config.toml
vocab_size = 21473
activation = "squared_relu"
norm_eps = 1e-05
positions = "rope"
qk_norm = true
parallel_block = false
init_std_qkv = 0.0143
beta2 = 0.95
lr_head = 0.0037
grad_clip = 1.0
decay_shape = "linear"
seq_len = 2048
z_loss = 0.001
steps = 5800
Each number is 50 + 10 x the weight over its row's rms, rounded and kept within 0 to 99. Layers, rows and columns count from 0. The size before them is the row's rms in percent of the matrix's.

# o: layer 6 attention output (transposed), 512x896, rms 0.0399, rows 391-417, columns 768-895
# v: layer 6 attention value, 512x896, rms 0.0392, rows 392-418, columns 768-895
o391 105:45 67 77 41 44 43 57 40 44 44 46 48 55 43 43 46 47 61 44 35 61 38 48 76 80 70 46 58 50 54 32 45 65 42 42 59 67 36 55 44 48 44 55 67 23 56 48 45 31 61 63 38 54 51 59 59 64 40 31 61 51 58 42 42 54 52 44 56 51 59 44 50 80 53 53 58 61 32 49 40 44 56 51 56 70 51 35 50 21 35 63 63 46 42 44 51 42 48 27 42 52 38 59 48 55 47 41 45 47 58 58 47 55 71 42 53 52 72 49 40 46 48 51 43 47 55 67 60
v392 116:50 56 50 65 53 54 49 48 43 45 42 49 33 47 54 47 65 54 48 47 48 76 56 55 68 54 55 45 44 50 35 62 52 47 42 54 45 54 45 41 62 62 59 56 47 83 41 38 60 64 25 42 42 37 62 38 56 55 49 61 42 60 46 65 54 58 55 50 54 53 36 39 60 55 36 54 55 59 47 35 33 52 51 45 56 57 53 65 54 37 48 44 41 53 50 57 49 36 35 48 38 47 35 51 59 52 42 62 53 57 57 59 46 42 43 44 53 66 38 43 60 55 41 41 31 48 56 67
o392 115:38 50 53 39 53 55 54 56 51 47 69 38 64 50 37 64 36 42 63 63 69 40 55 66 40 31 59 46 45 46 58 29 58 52 56 40 56 61 53 56 40 38 47 44 50 42 65 47 28 43 57 44 43 55 47 64 35 54 75 38 53 34 55 42 60 45 54 53 60 49 54 42 44 53 58 59 44 43 32 48 52 60 48 43 49 32 48 40 27 61 36 48 52 48 35 42 46 49 48 61 47 45 46 45 47 43 59 38 40 50 36 34 51 36 57 59 43 35 55 58 39 56 59 42 63 61 69 38
v393 121:64 61 44 67 54 61 50 42 50 57 47 41 64 36 52 60 51 45 51 45 60 30 44 46 39 52 57 54 50 55 66 52 49 44 48 60 59 54 54 40 42 48 42 48 52 41 51 55 64 59 51 54 50 38 79 43 55 47 49 60 46 31 42 41 35 53 57 69 52 62 62 50 46 57 48 71 60 44 45 30 45 45 64 45 26 63 71 52 46 47 61 46 45 42 36 55 49 57 39 54 74 61 49 49 44 47 55 51 53 61 44 53 62 38 65 39 36 46 63 45 64 56 58 59 46 56 39 52
o393 131:44 40 62 34 66 33 44 53 38 52 52 61 41 63 47 31 45 62 52 56 56 56 58 45 52 63 39 52 42 48 32 40 53 49 64 48 62 54 61 62 43 34 57 52 30 59 51 37 42 39 49 47 49 59 47 42 54 57 44 36 50 52 55 61 69 46 47 42 39 54 35 53 66 45 50 34 50 53 49 62 55 55 57 42 69 42 24 59 47 47 38 49 52 53 50 58 44 41 48 51 34 31 49 44 56 55 50 43 49 40 55 50 46 60 32 54 68 49 46 55 49 35 42 49 56 49 55 55
v394 108:56 43 43 53 49 57 61 52 64 57 54 47 62 44 50 51 52 44 58 48 47 34 66 51 59 59 33 55 62 58 49 44 63 41 49 57 55 47 67 41 47 52 45 56 40 45 51 61 31 47 62 48 64 54 30 68 56 44 58 45 30 43 52 46 56 38 56 56 59 37 61 48 58 60 47 56 47 48 51 48 32 57 55 52 45 34 35 46 50 52 65 54 53 49 40 52 54 45 25 43 37 62 43 58 48 66 59 42 28 54 49 49 48 67 45 58 48 45 45 71 52 33 64 61 41 56 46 56
o394 106:35 47 57 52 51 40 45 44 52 56 60 48 37 58 51 52 69 61 51 55 48 59 41 53 36 51 64 42 46 35 51 58 32 59 54 43 48 53 41 50 57 34 66 50 44 59 43 38 52 54 47 43 47 50 82 41 56 57 51 52 63 50 61 67 49 66 56 41 42 54 44 47 41 42 56 58 53 53 61 44 57 51 40 48 39 66 59 58 46 52 48 38 57 56 62 36 66 47 74 54 56 48 40 34 49 54 44 64 71 40 54 49 45 38 62 43 44 62 39 34 57 65 30 49 53 45 55 44
v395 121:53 64 36 52 46 66 44 55 47 46 49 65 48 44 54 53 58 52 48 46 52 66 46 43 32 52 69 52 52 59 50 43 44 52 57 65 57 52 61 60 54 49 46 42 57 42 57 47 51 44 53 38 24 51 91 47 49 50 56 64 60 43 49 45 54 62 51 37 53 46 51 46 33 52 57 46 62 55 44 63 68 30 60 39 44 61 57 62 60 47 54 52 48 51 52 39 52 46 60 42 39 55 54 54 57 53 54 70 66 53 55 60 59 55 62 49 28 44 47 28 56 61 40 48 50 61 36 54
o395 115:45 42 61 45 69 48 65 51 52 59 44 41 48 50 39 42 34 49 41 52 56 25 44 31 67 55 38 60 49 55 43 45 66 47 50 30 51 43 49 47 44 52 52 58 37 67 54 41 47 58 46 50 61 54 30 41 66 51 42 33 48 58 47 53 60 50 54 59 49 49 58 67 61 61 47 61 41 57 48 52 39 64 37 55 57 51 35 59 60 55 46 52 48 30 49 73 41 55 45 47 64 46 52 46 44 43 50 32 42 55 44 40 29 40 29 60 48 54 58 76 34 30 57 56 47 47 55 50
v396 116:36 55 52 55 58 59 50 57 58 41 53 38 46 53 48 52 44 38 35 57 39 37 50 53 41 51 53 57 44 52 59 34 40 28 56 58 61 44 52 50 44 52 52 42 58 28 47 57 53 50 45 56 42 46 50 45 48 44 66 56 51 18 42 60 47 44 47 43 46 51 56 46 17 48 54 64 55 44 28 57 64 50 38 51 62 61 62 46 52 58 32 52 51 57 46 51 47 22 53 75 62 56 61 53 43 49 50 50 47 56 45 62 35 48 72 63 42 25 74 56 52 56 37 43 40 54 39 43
o396 104:70 45 60 53 69 30 54 41 58 56 33 63 67 60 62 43 35 59 54 59 49 54 43 28 59 56 54 46 62 49 34 54 42 55 47 39 51 52 49 37 59 47 53 70 49 85 41 40 58 51 49 54 54 52 56 55 58 56 38 39 38 56 49 28 56 46 57 60 33 45 64 45 71 43 49 54 39 53 62 49 28 46 49 49 42 38 41 56 78 59 54 44 54 37 52 69 54 71 40 44 50 47 32 53 46 49 55 54 52 53 44 42 49 39 25 43 50 56 43 59 53 33 66 72 48 51 61 58
v397 106:59 55 51 50 44 52 34 58 59 36 58 57 52 45 60 42 49 48 61 48 55 63 45 44 34 39 71 47 31 52 41 43 49 42 47 60 46 25 59 66 50 50 36 53 69 39 61 62 57 56 54 60 34 59 48 40 59 53 58 56 58 47 73 39 63 51 52 50 54 56 41 59 33 57 62 43 50 56 39 51 55 52 53 48 47 49 59 65 45 64 61 56 57 54 60 41 54 46 47 59 63 56 41 35 63 52 40 57 71 53 53 47 52 54 59 43 42 42 64 50 47 68 58 37 68 54 50 36
o397 100:70 45 52 49 57 55 63 53 32 60 46 50 62 58 47 60 43 64 34 56 46 47 42 19 58 48 28 52 57 53 54 46 59 50 46 52 55 66 59 47 51 61 49 46 42 44 48 44 57 50 51 30 62 40 44 71 45 41 33 27 47 68 32 47 47 47 39 67 54 42 53 59 54 57 24 50 45 52 50 68 42 35 43 60 55 52 43 45 72 39 47 54 44 34 52 54 51 55 50 50 48 56 56 49 27 43 50 50 41 56 51 55 46 46 35 59 46 54 41 58 36 30 66 44 52 43 45 64
v398 142:48 56 51 57 41 45 52 57 46 60 49 39 70 60 50 73 58 51 27 62 41 37 58 50 39 57 43 54 62 45 52 73 49 42 64 43 68 68 52 44 53 58 39 46 48 67 52 55 58 53 60 62 65 50 40 54 56 41 44 43 51 44 46 48 32 41 53 59 39 55 54 50 64 62 55 55 55 46 48 56 52 45 52 55 51 44 54 24 46 51 60 42 40 49 54 54 50 41 61 78 61 24 54 49 55 47 48 48 53 55 41 46 49 39 55 38 47 58 66 64 49 44 43 65 46 52 44 49
o398 144:48 52 55 55 71 41 59 44 48 46 54 57 35 41 43 34 45 32 71 33 57 65 37 46 61 51 58 58 35 59 45 46 55 49 44 66 40 26 58 48 53 43 57 58 45 35 38 42 39 51 38 48 38 66 57 36 37 60 55 66 57 59 44 45 72 59 42 42 63 46 46 47 42 23 43 43 52 55 52 43 41 55 47 43 68 52 40 72 51 42 42 64 55 43 37 53 52 57 45 41 38 43 43 62 50 58 51 40 38 42 61 47 67 58 42 52 52 33 44 40 51 57 62 39 68 51 51 52
v399 098:46 52 50 49 61 52 43 59 42 44 50 64 29 57 60 49 57 55 45 60 57 40 29 48 36 54 59 47 40 57 50 45 50 46 50 44 41 51 40 60 50 55 44 53 55 51 60 52 74 52 40 49 59 62 56 46 71 44 49 43 41 57 62 37 20 59 54 36 38 34 52 59 49 57 71 34 53 65 58 64 55 35 52 41 25 51 49 35 51 58 40 49 46 58 63 30 51 52 50 31 72 40 62 46 69 53 47 59 45 59 68 54 43 51 54 34 41 66 46 44 64 58 37 58 49 53 49 29
o399 097:64 54 38 59 49 63 47 46 63 54 33 52 57 33 38 48 34 49 42 46 45 46 54 63 61 55 39 60 56 56 40 45 63 55 41 60 62 62 61 48 43 58 40 49 39 48 48 54 36 51 68 49 40 42 35 56 16 42 44 54 62 59 49 54 72 55 33 66 73 51 51 57 56 51 39 53 58 37 57 59 52 57 57 57 76 61 49 55 43 29 63 56 54 44 54 60 40 50 50 52 48 47 57 52 39 46 49 34 45 43 33 56 48 50 38 65 52 48 49 50 31 49 66 42 45 46 39 64
v400 113:49 40 59 66 58 47 58 59 50 61 48 37 62 43 50 48 55 42 62 48 47 35 48 45 54 54 45 59 46 56 53 58 43 37 52 33 49 49 41 44 46 49 59 55 52 64 49 55 51 57 29 58 65 48 43 43 52 42 55 52 45 26 45 49 39 46 49 72 45 60 44 55 42 60 42 71 49 48 44 50 26 58 56 64 43 51 52 32 47 58 51 44 75 49 36 65 46 56 46 50 59 53 46 54 40 52 52 31 39 52 45 33 52 53 49 56 60 38 55 62 52 52 55 49 53 49 46 36
o400 108:55 59 58 35 44 37 36 36 49 41 47 67 60 63 61 49 55 54 50 55 59 60 70 70 41 45 51 38 58 38 45 43 47 50 55 59 59 48 51 51 48 28 51 53 38 45 47 43 39 45 61 43 36 51 71 55 49 56 53 53 44 42 54 48 60 49 56 33 39 46 42 33 63 32 63 39 57 43 50 46 60 43 56 31 59 39 41 58 37 47 41 50 38 56 48 39 57 43 39 58 38 32 38 53 66 57 53 68 65 44 50 60 58 55 56 39 51 62 48 33 67 56 42 51 57 48 66 58
v401 112:38 33 48 56 53 45 47 55 48 40 51 44 35 58 63 45 56 44 64 54 36 60 45 58 53 48 33 41 43 54 45 73 52 38 46 45 09 38 44 44 49 50 59 49 53 70 51 44 68 59 26 57 53 58 42 49 55 55 56 51 43 54 64 63 34 62 43 37 48 53 50 53 63 45 55 40 57 60 53 42 36 57 45 48 55 67 53 54 52 65 41 52 63 55 53 49 55 52 68 50 64 65 27 53 63 57 54 42 30 56 61 46 42 36 43 36 63 60 43 61 67 59 49 36 57 32 57 42
o401 108:55 52 42 47 49 70 51 56 64 40 51 43 52 42 21 70 44 58 60 51 48 50 57 58 43 48 64 55 50 61 40 27 57 59 60 63 75 61 53 54 57 60 32 82 35 44 57 63 34 63 53 31 47 33 54 64 35 43 46 51 62 50 45 47 56 43 53 63 59 55 53 50 39 47 40 68 49 22 42 57 55 49 52 45 52 33 54 36 47 30 52 50 41 60 46 55 45 47 33 43 35 42 65 48 46 40 42 52 53 37 30 59 62 63 56 65 35 34 59 48 38 60 59 47 41 61 50 57
v402 097:43 50 47 49 50 58 48 48 41 75 52 53 57 51 45 55 50 68 46 44 47 58 46 56 62 53 44 44 58 41 53 30 59 42 56 64 65 45 54 39 39 33 35 61 51 56 41 39 49 60 72 38 49 48 70 59 59 43 42 66 55 54 62 46 34 38 56 42 56 36 58 40 49 48 52 41 52 53 36 51 42 40 57 42 44 53 52 50 48 36 47 43 31 55 54 39 54 45 32 70 40 48 55 46 48 64 43 50 56 47 65 59 51 43 43 46 55 81 53 44 75 38 35 70 46 36 43 46
o402 094:55 52 40 48 49 46 56 44 56 28 40 45 49 41 50 45 49 33 40 50 64 45 31 61 37 46 52 67 37 63 53 67 55 50 58 40 45 72 56 42 49 58 61 43 53 31 67 52 49 45 42 55 39 55 46 45 41 61 50 50 55 55 32 42 56 62 35 48 54 64 45 65 39 48 47 55 53 54 69 40 62 53 57 76 62 39 49 56 25 54 47 51 60 43 51 62 36 57 48 37 47 54 50 43 43 43 48 37 43 43 45 52 51 50 65 50 49 18 36 45 40 67 63 41 59 65 44 63
v403 101:53 46 55 48 53 53 44 39 49 54 54 42 43 39 80 53 53 47 55 46 42 72 39 52 46 30 51 29 42 61 55 61 46 43 52 36 47 40 38 50 52 50 49 47 67 37 56 57 79 40 37 72 42 62 34 38 57 63 67 30 52 58 59 45 59 54 47 44 44 55 57 57 62 43 66 28 48 63 64 42 53 59 50 57 52 45 38 33 46 73 53 50 66 54 45 55 45 43 65 53 57 43 26 51 64 44 50 35 55 45 46 59 54 52 49 44 50 38 54 52 53 61 56 57 49 45 64 43
o403 099:51 58 49 54 44 55 60 65 40 47 58 51 56 55 38 58 52 57 46 49 43 42 60 59 68 63 48 71 49 42 42 41 56 49 40 60 54 59 46 45 63 50 56 59 38 49 45 58 40 55 47 31 71 40 63 63 43 35 30 58 60 58 43 54 34 42 43 56 56 39 48 32 58 47 46 53 52 28 49 58 55 28 41 48 62 54 56 41 45 35 57 62 36 47 48 39 53 60 38 47 44 49 65 49 42 58 42 57 48 48 61 34 60 65 46 55 49 61 49 39 40 52 48 49 57 55 61 60
v404 093:49 60 51 64 69 44 47 67 57 39 47 35 41 52 70 41 56 46 55 41 45 62 53 53 58 51 51 57 46 68 44 65 54 48 47 50 46 54 43 58 49 67 65 55 50 61 49 57 86 49 15 68 64 52 45 49 61 49 63 58 42 63 50 46 48 60 56 52 37 54 47 46 49 53 49 47 51 45 51 20 43 56 55 58 58 54 52 53 57 56 54 51 70 51 40 57 32 62 60 38 60 57 31 41 67 48 46 49 42 54 52 60 45 42 59 33 56 63 58 59 66 65 55 31 28 52 54 62
o404 097:54 42 55 53 49 61 64 51 46 56 60 59 53 50 27 70 41 49 57 68 42 32 64 65 49 50 55 38 52 41 41 30 45 46 50 49 57 58 56 36 47 39 45 60 45 54 45 37 20 54 67 37 40 36 65 61 39 42 54 44 52 37 59 64 60 45 50 57 54 38 53 29 58 41 57 59 40 44 39 66 60 56 34 31 48 38 48 46 50 52 36 49 36 51 42 48 68 52 43 71 44 29 42 59 39 53 63 52 54 42 35 27 47 47 36 54 38 45 39 54 32 46 57 49 62 42 73 47
v405 123:58 49 36 56 58 56 57 55 47 63 55 43 61 36 52 55 50 50 38 55 40 24 56 54 33 35 40 45 51 53 70 49 51 30 70 36 46 56 47 32 40 61 40 40 56 47 55 53 37 46 51 62 54 51 42 59 53 42 50 39 56 12 50 41 48 48 48 66 52 46 53 54 53 59 56 42 55 46 63 74 43 46 49 59 29 45 51 30 50 54 48 52 39 47 49 50 52 54 49 59 59 37 46 51 34 60 60 43 60 51 41 39 51 54 54 49 31 38 55 58 28 47 61 80 57 45 43 44
o405 127:47 53 64 48 57 36 43 48 38 44 43 52 41 55 60 39 57 53 49 33 59 66 40 44 72 68 51 71 45 48 37 54 55 53 34 66 65 40 55 54 65 36 62 53 29 60 31 49 57 56 55 45 50 59 63 41 52 61 48 61 58 78 50 53 56 46 57 32 43 43 36 51 62 28 40 46 65 52 56 37 54 48 54 47 71 61 53 64 50 35 56 55 47 54 58 49 52 44 53 36 36 39 48 56 60 56 45 48 53 42 75 62 60 64 55 50 64 56 46 30 73 53 36 39 45 49 53 57
v406 105:49 63 56 49 49 45 67 39 40 40 54 61 47 63 40 48 47 63 38 34 52 46 51 46 72 62 53 59 56 52 40 50 56 50 42 69 63 53 56 53 55 44 61 56 43 62 42 53 17 49 64 29 68 41 73 60 47 35 44 65 38 45 47 56 43 49 55 49 65 41 42 45 58 48 39 54 51 41 50 44 41 39 52 43 50 41 49 70 56 34 46 60 41 52 60 40 50 59 19 33 35 52 71 53 42 54 38 64 38 54 49 45 53 59 35 52 48 75 32 44 57 36 40 41 35 54 47 58
o406 101:42 42 38 59 46 50 38 44 66 51 47 44 54 30 69 47 52 41 52 59 55 45 40 61 25 33 51 38 48 44 63 68 51 55 64 27 33 54 43 45 42 52 42 40 71 51 56 45 63 46 51 76 27 50 40 42 43 68 71 44 55 44 64 50 61 55 52 39 51 51 60 55 27 54 57 57 42 64 51 49 54 60 46 57 41 51 64 49 45 69 52 35 59 57 50 56 50 45 72 62 58 55 33 46 56 44 54 44 60 47 33 53 37 30 65 49 57 37 52 54 46 62 48 53 50 48 49 43
v407 128:49 49 47 53 53 51 60 39 43 58 40 46 60 52 50 40 62 50 48 41 48 47 42 50 62 42 31 40 61 50 54 50 49 28 36 52 53 34 43 14 29 56 54 50 52 57 47 61 49 53 62 48 70 48 59 56 66 47 42 59 43 32 53 58 47 46 70 51 55 52 50 52 65 50 42 35 47 57 48 29 17 56 48 52 47 51 49 66 48 49 54 60 33 48 32 50 53 47 31 55 70 54 50 54 50 54 49 36 31 50 51 51 57 44 35 38 49 70 53 63 69 52 58 62 44 37 58 43
o407 120:55 51 51 50 42 54 35 53 49 35 57 48 37 43 62 62 47 53 53 69 65 50 56 61 29 48 61 53 50 49 48 50 37 67 69 48 60 73 51 65 59 50 46 48 52 42 60 48 60 49 40 36 31 38 51 59 28 58 56 44 66 59 45 56 49 49 41 45 38 58 44 46 32 47 47 66 53 43 52 53 72 42 57 51 53 45 61 32 41 54 46 41 59 61 59 48 45 52 54 42 36 39 53 39 45 50 48 63 55 48 45 54 47 52 67 62 50 28 42 36 48 61 40 49 51 65 52 59
v408 106:60 49 53 42 45 45 54 23 48 55 55 54 60 34 37 51 40 44 67 39 61 43 54 55 57 36 55 49 64 43 63 43 55 60 49 70 54 53 58 42 45 41 45 54 43 45 47 49 27 42 69 38 49 45 43 53 29 59 41 51 63 45 57 28 57 52 54 59 56 52 44 48 54 56 56 68 47 46 53 51 29 53 51 56 32 42 54 44 54 32 65 59 63 49 43 53 55 58 34 28 29 55 49 56 36 49 62 38 58 47 39 50 70 61 49 68 38 40 32 52 41 45 68 59 65 58 47 49
o408 106:37 50 49 42 47 49 36 61 47 53 55 42 43 64 67 39 65 58 29 51 52 49 54 34 41 59 34 48 41 43 57 55 39 58 53 34 40 43 46 56 48 48 51 27 60 42 49 56 67 43 45 62 60 68 45 45 75 54 46 43 43 56 60 65 36 49 49 43 45 57 45 60 52 55 54 30 56 53 52 45 71 50 60 57 49 58 56 51 49 61 42 45 48 59 65 46 48 30 77 54 56 58 62 44 63 54 44 64 54 52 69 57 36 51 59 44 61 65 61 40 60 39 22 54 36 40 36 44
v409 117:57 39 47 59 49 51 60 41 57 43 52 68 61 68 32 45 41 55 45 42 42 25 50 43 60 47 50 61 61 55 50 40 53 52 52 39 36 49 35 26 36 32 49 61 50 63 48 43 36 46 62 51 77 54 33 59 50 33 44 44 54 60 55 39 40 52 60 68 44 64 57 45 57 61 53 39 39 42 53 38 41 43 50 45 39 33 54 51 60 47 53 40 51 44 47 54 50 71 48 44 52 53 55 61 45 53 65 40 46 46 45 46 56 44 22 54 56 70 36 68 35 25 57 60 54 36 37 44
o409 085:36 60 49 38 36 46 37 55 54 48 34 39 46 31 65 56 71 53 58 58 56 56 55 99 52 49 43 33 56 55 56 61 63 48 65 58 55 61 50 62 39 47 57 36 41 38 62 61 42 53 54 47 33 47 55 45 51 54 68 67 44 42 45 48 53 61 52 32 62 49 43 53 44 53 59 38 65 58 51 46 50 58 64 48 57 61 55 51 00 46 49 59 49 69 58 25 45 41 47 45 45 40 41 36 69 48 41 60 53 59 55 59 57 57 73 42 60 46 47 30 61 83 33 33 49 58 49 40
v410 130:65 65 46 33 60 55 46 35 46 53 49 45 40 39 57 60 52 52 40 43 48 69 33 55 44 35 57 35 51 49 66 62 52 51 54 34 64 69 51 59 54 54 63 40 57 38 54 49 59 33 59 58 38 45 47 46 50 57 62 37 59 52 57 35 55 68 51 50 53 51 39 56 67 36 56 37 42 57 71 44 37 50 48 55 32 51 35 39 48 42 46 50 46 62 58 40 54 45 55 37 51 30 46 51 44 28 47 62 45 58 48 57 71 61 60 45 33 46 37 33 39 59 59 73 49 67 61 35
o410 128:53 54 49 58 40 52 50 69 41 38 48 52 50 56 63 38 40 41 43 42 52 47 58 30 67 65 39 80 48 43 43 50 47 47 32 57 34 34 43 45 58 56 45 48 50 53 36 63 60 53 38 58 70 53 41 48 56 44 29 59 54 62 52 56 46 30 38 52 46 38 54 39 51 46 48 44 51 36 50 61 62 28 45 59 71 61 73 52 71 53 55 65 42 44 43 70 50 58 56 53 45 53 64 49 56 62 48 38 43 50 59 49 38 57 36 54 65 49 57 51 47 38 49 45 52 42 51 64
v411 105:35 34 55 52 57 48 51 64 56 41 56 35 33 63 48 43 43 42 60 50 57 49 37 48 37 58 72 70 46 68 57 48 49 55 48 41 49 56 44 53 59 41 45 55 43 45 52 60 73 57 38 58 44 64 65 29 52 51 52 55 48 52 49 64 38 46 53 41 45 57 46 57 10 40 52 68 50 49 35 50 54 49 47 46 46 68 58 48 53 56 40 44 66 50 53 44 42 48 57 43 63 62 60 53 63 50 51 44 52 50 49 63 45 54 69 50 55 34 60 44 59 58 42 51 35 69 48 28
o411 102:65 59 59 48 40 44 48 44 60 58 32 70 60 46 41 47 49 60 46 53 33 39 67 60 49 51 25 32 67 51 34 41 49 54 52 49 58 47 60 50 38 45 53 59 47 54 54 47 30 43 64 44 57 35 40 60 57 35 39 47 40 43 51 41 66 56 49 65 47 49 60 45 83 64 55 41 48 49 57 65 51 51 57 46 57 38 36 54 49 49 50 55 47 43 50 54 46 57 33 58 55 47 44 57 46 50 62 58 48 51 44 44 47 52 22 37 50 76 52 60 38 38 66 64 55 32 49 60
v412 103:51 68 56 42 56 36 36 75 54 65 45 37 59 46 70 39 50 45 52 54 57 63 54 49 45 38 48 50 48 62 49 63 56 42 39 40 73 63 57 54 65 64 60 53 50 47 51 70 72 39 30 61 50 51 45 45 58 65 52 53 44 50 49 53 55 46 54 59 56 60 51 51 57 46 54 49 44 58 58 47 55 52 54 67 58 39 40 55 50 50 53 52 56 52 53 42 35 31 31 44 64 54 47 47 57 43 46 48 53 55 50 58 69 58 57 41 60 47 64 52 65 49 61 65 32 59 62 44
o412 102:61 43 43 57 39 43 64 42 41 48 72 62 46 52 48 54 51 59 38 54 37 44 63 38 47 49 48 57 47 37 49 47 29 58 34 48 40 46 43 43 45 46 50 38 68 56 37 33 50 47 58 39 58 44 62 61 40 34 49 49 59 56 63 59 51 49 44 56 39 30 46 33 50 48 45 49 40 51 50 60 54 32 33 51 41 50 57 42 77 66 48 41 47 47 52 48 63 63 61 67 44 44 51 61 36 62 62 58 57 32 59 28 40 44 39 53 50 52 35 54 37 47 67 49 66 36 59 56
v413 104:56 53 44 50 48 45 55 60 49 42 54 48 44 54 64 35 60 46 51 50 43 37 55 59 65 72 31 39 43 51 42 65 54 59 54 50 29 44 50 47 44 46 48 42 49 57 53 51 60 54 19 51 63 49 22 63 66 55 65 30 21 65 59 46 39 51 41 45 57 33 57 54 66 52 52 46 48 55 61 35 51 48 43 67 50 75 46 39 48 68 48 53 53 41 37 43 52 30 50 37 55 58 25 49 55 52 61 62 25 55 61 35 46 58 40 45 64 66 45 61 73 41 66 34 53 40 55 51
o413 101:45 37 36 60 58 63 46 47 61 52 59 49 50 46 20 57 58 54 59 51 37 59 55 46 26 49 67 55 49 42 47 44 46 48 45 70 70 58 44 54 64 62 49 71 44 67 39 62 44 53 66 37 48 52 75 55 28 44 45 60 74 36 66 64 54 49 64 49 50 47 41 45 32 35 41 65 60 39 52 61 60 56 45 30 47 49 58 45 70 39 61 41 49 62 57 53 66 46 53 59 49 35 58 54 63 63 44 48 63 21 35 60 56 50 57 56 37 38 53 52 41 70 41 48 45 47 53 50
v414 098:49 65 41 46 55 37 31 63 60 63 53 45 70 47 63 47 53 35 47 55 50 64 59 48 57 56 49 37 69 43 43 48 55 48 56 51 60 57 48 66 57 57 50 40 48 44 47 51 66 52 20 61 45 34 17 62 59 63 62 44 39 50 43 53 68 47 42 40 50 49 52 45 51 61 50 67 57 44 37 38 52 57 52 67 72 59 49 60 48 54 63 55 56 50 45 65 44 26 48 61 52 64 33 49 44 54 54 57 46 47 53 49 58 63 62 44 38 30 45 50 51 48 53 14 35 56 58 61
o414 085:53 25 58 61 57 47 66 47 36 49 67 55 48 64 35 57 49 45 55 56 47 55 54 11 43 44 70 59 43 53 53 34 23 46 38 46 48 34 48 37 51 49 52 65 60 67 40 38 45 49 53 36 59 68 77 55 57 42 45 44 53 38 48 49 43 37 60 61 40 47 51 33 45 35 41 58 33 50 40 44 38 39 29 32 26 32 44 34 86 63 35 44 48 46 43 55 64 61 60 52 48 36 51 62 43 53 52 58 56 46 47 40 43 30 38 60 47 51 51 62 46 43 60 67 57 49 61 42
v415 112:61 54 40 45 62 47 48 53 51 60 41 47 58 27 70 42 55 37 69 44 48 73 33 56 59 49 51 34 47 41 38 66 48 61 44 39 48 50 60 57 57 60 50 38 56 36 52 62 70 50 39 67 41 47 40 46 56 74 56 44 50 51 53 49 65 54 51 49 58 44 47 49 75 45 40 40 55 61 48 33 31 66 58 56 53 49 38 47 43 51 50 59 54 51 51 54 57 31 43 47 61 51 24 40 49 44 56 47 39 51 66 38 61 61 49 42 60 35 45 45 59 50 61 40 52 51 69 51
o415 089:54 43 51 58 50 59 55 60 35 36 71 54 46 73 31 54 45 54 38 46 48 51 61 00 29 56 58 79 46 46 48 33 37 43 36 62 55 44 43 52 69 55 44 64 47 56 42 47 60 51 36 32 65 51 62 59 53 41 36 40 57 49 57 59 38 36 54 65 33 53 44 43 34 48 43 64 42 34 47 55 66 35 35 45 43 53 55 35 95 49 49 44 38 46 41 63 58 61 56 53 45 53 76 57 41 55 41 51 56 38 41 60 49 48 50 67 48 43 60 63 40 43 51 56 49 44 52 60
v416 099:48 51 49 52 51 54 48 70 55 37 54 44 36 40 66 55 49 38 36 42 46 50 51 50 48 66 51 47 35 58 42 54 40 46 53 29 58 56 56 68 56 68 49 43 46 38 49 54 49 41 30 56 39 45 21 44 50 53 72 37 42 57 60 52 56 53 46 46 37 47 53 52 47 58 66 58 48 47 46 45 48 63 50 53 59 65 35 39 47 57 47 47 49 56 55 56 47 27 57 51 47 32 56 51 49 51 58 67 34 51 60 63 41 64 54 59 40 40 53 59 54 46 55 46 40 58 53 54
o416 090:57 54 48 71 66 51 67 41 65 70 46 57 70 64 37 49 42 54 59 56 44 53 55 30 60 44 52 50 61 41 53 47 44 41 31 58 45 37 38 40 63 46 55 70 49 68 27 49 47 60 55 34 61 43 73 54 44 46 43 50 62 50 55 47 58 47 60 62 60 28 58 31 47 35 46 67 43 55 58 53 42 38 34 39 43 48 66 62 90 52 59 50 51 36 50 51 73 67 52 61 62 54 39 48 41 63 58 51 55 44 37 37 48 29 35 45 44 64 57 52 41 49 60 56 55 39 57 48
v417 108:48 45 43 57 44 52 50 53 67 45 61 43 52 42 43 54 50 42 65 54 43 47 64 48 46 40 55 55 45 46 53 37 45 55 54 49 48 36 48 62 53 59 42 51 49 46 57 51 46 66 37 50 34 36 41 48 37 56 52 51 51 56 43 51 74 34 37 67 43 62 53 46 24 64 45 76 54 40 33 65 69 57 56 55 75 50 53 48 51 57 50 47 75 47 41 59 45 37 58 56 41 55 60 45 45 60 50 39 77 48 45 47 32 59 53 65 47 31 42 59 37 52 55 41 57 49 41 43
o417 103:45 41 70 39 55 25 60 43 40 69 46 54 70 69 48 46 53 64 50 56 51 49 64 40 51 52 46 33 52 45 44 42 55 47 56 44 48 54 55 45 49 28 62 50 52 59 50 45 49 51 54 39 64 64 68 60 73 49 48 49 34 41 50 39 45 58 66 40 48 50 61 48 76 52 60 42 38 58 46 37 33 55 44 43 34 41 29 60 48 54 34 53 37 46 60 41 46 54 47 60 55 52 33 57 51 46 57 64 52 67 58 38 60 40 50 37 54 73 54 59 68 39 54 62 53 42 61 49
v418 122:50 45 55 48 51 55 46 56 46 51 53 43 47 56 49 64 47 50 39 46 57 42 55 43 40 69 65 70 44 47 47 27 63 59 45 45 72 62 43 60 62 30 20 49 37 32 47 44 50 54 57 40 47 41 84 48 45 51 47 52 54 77 34 50 37 50 47 50 45 41 54 44 36 34 57 52 34 56 39 79 78 23 47 29 37 42 51 46 57 33 52 49 36 41 54 39 51 49 41 50 37 58 69 51 49 51 45 51 54 51 57 62 52 40 51 63 41 63 58 29 53 48 34 62 32 63 40 45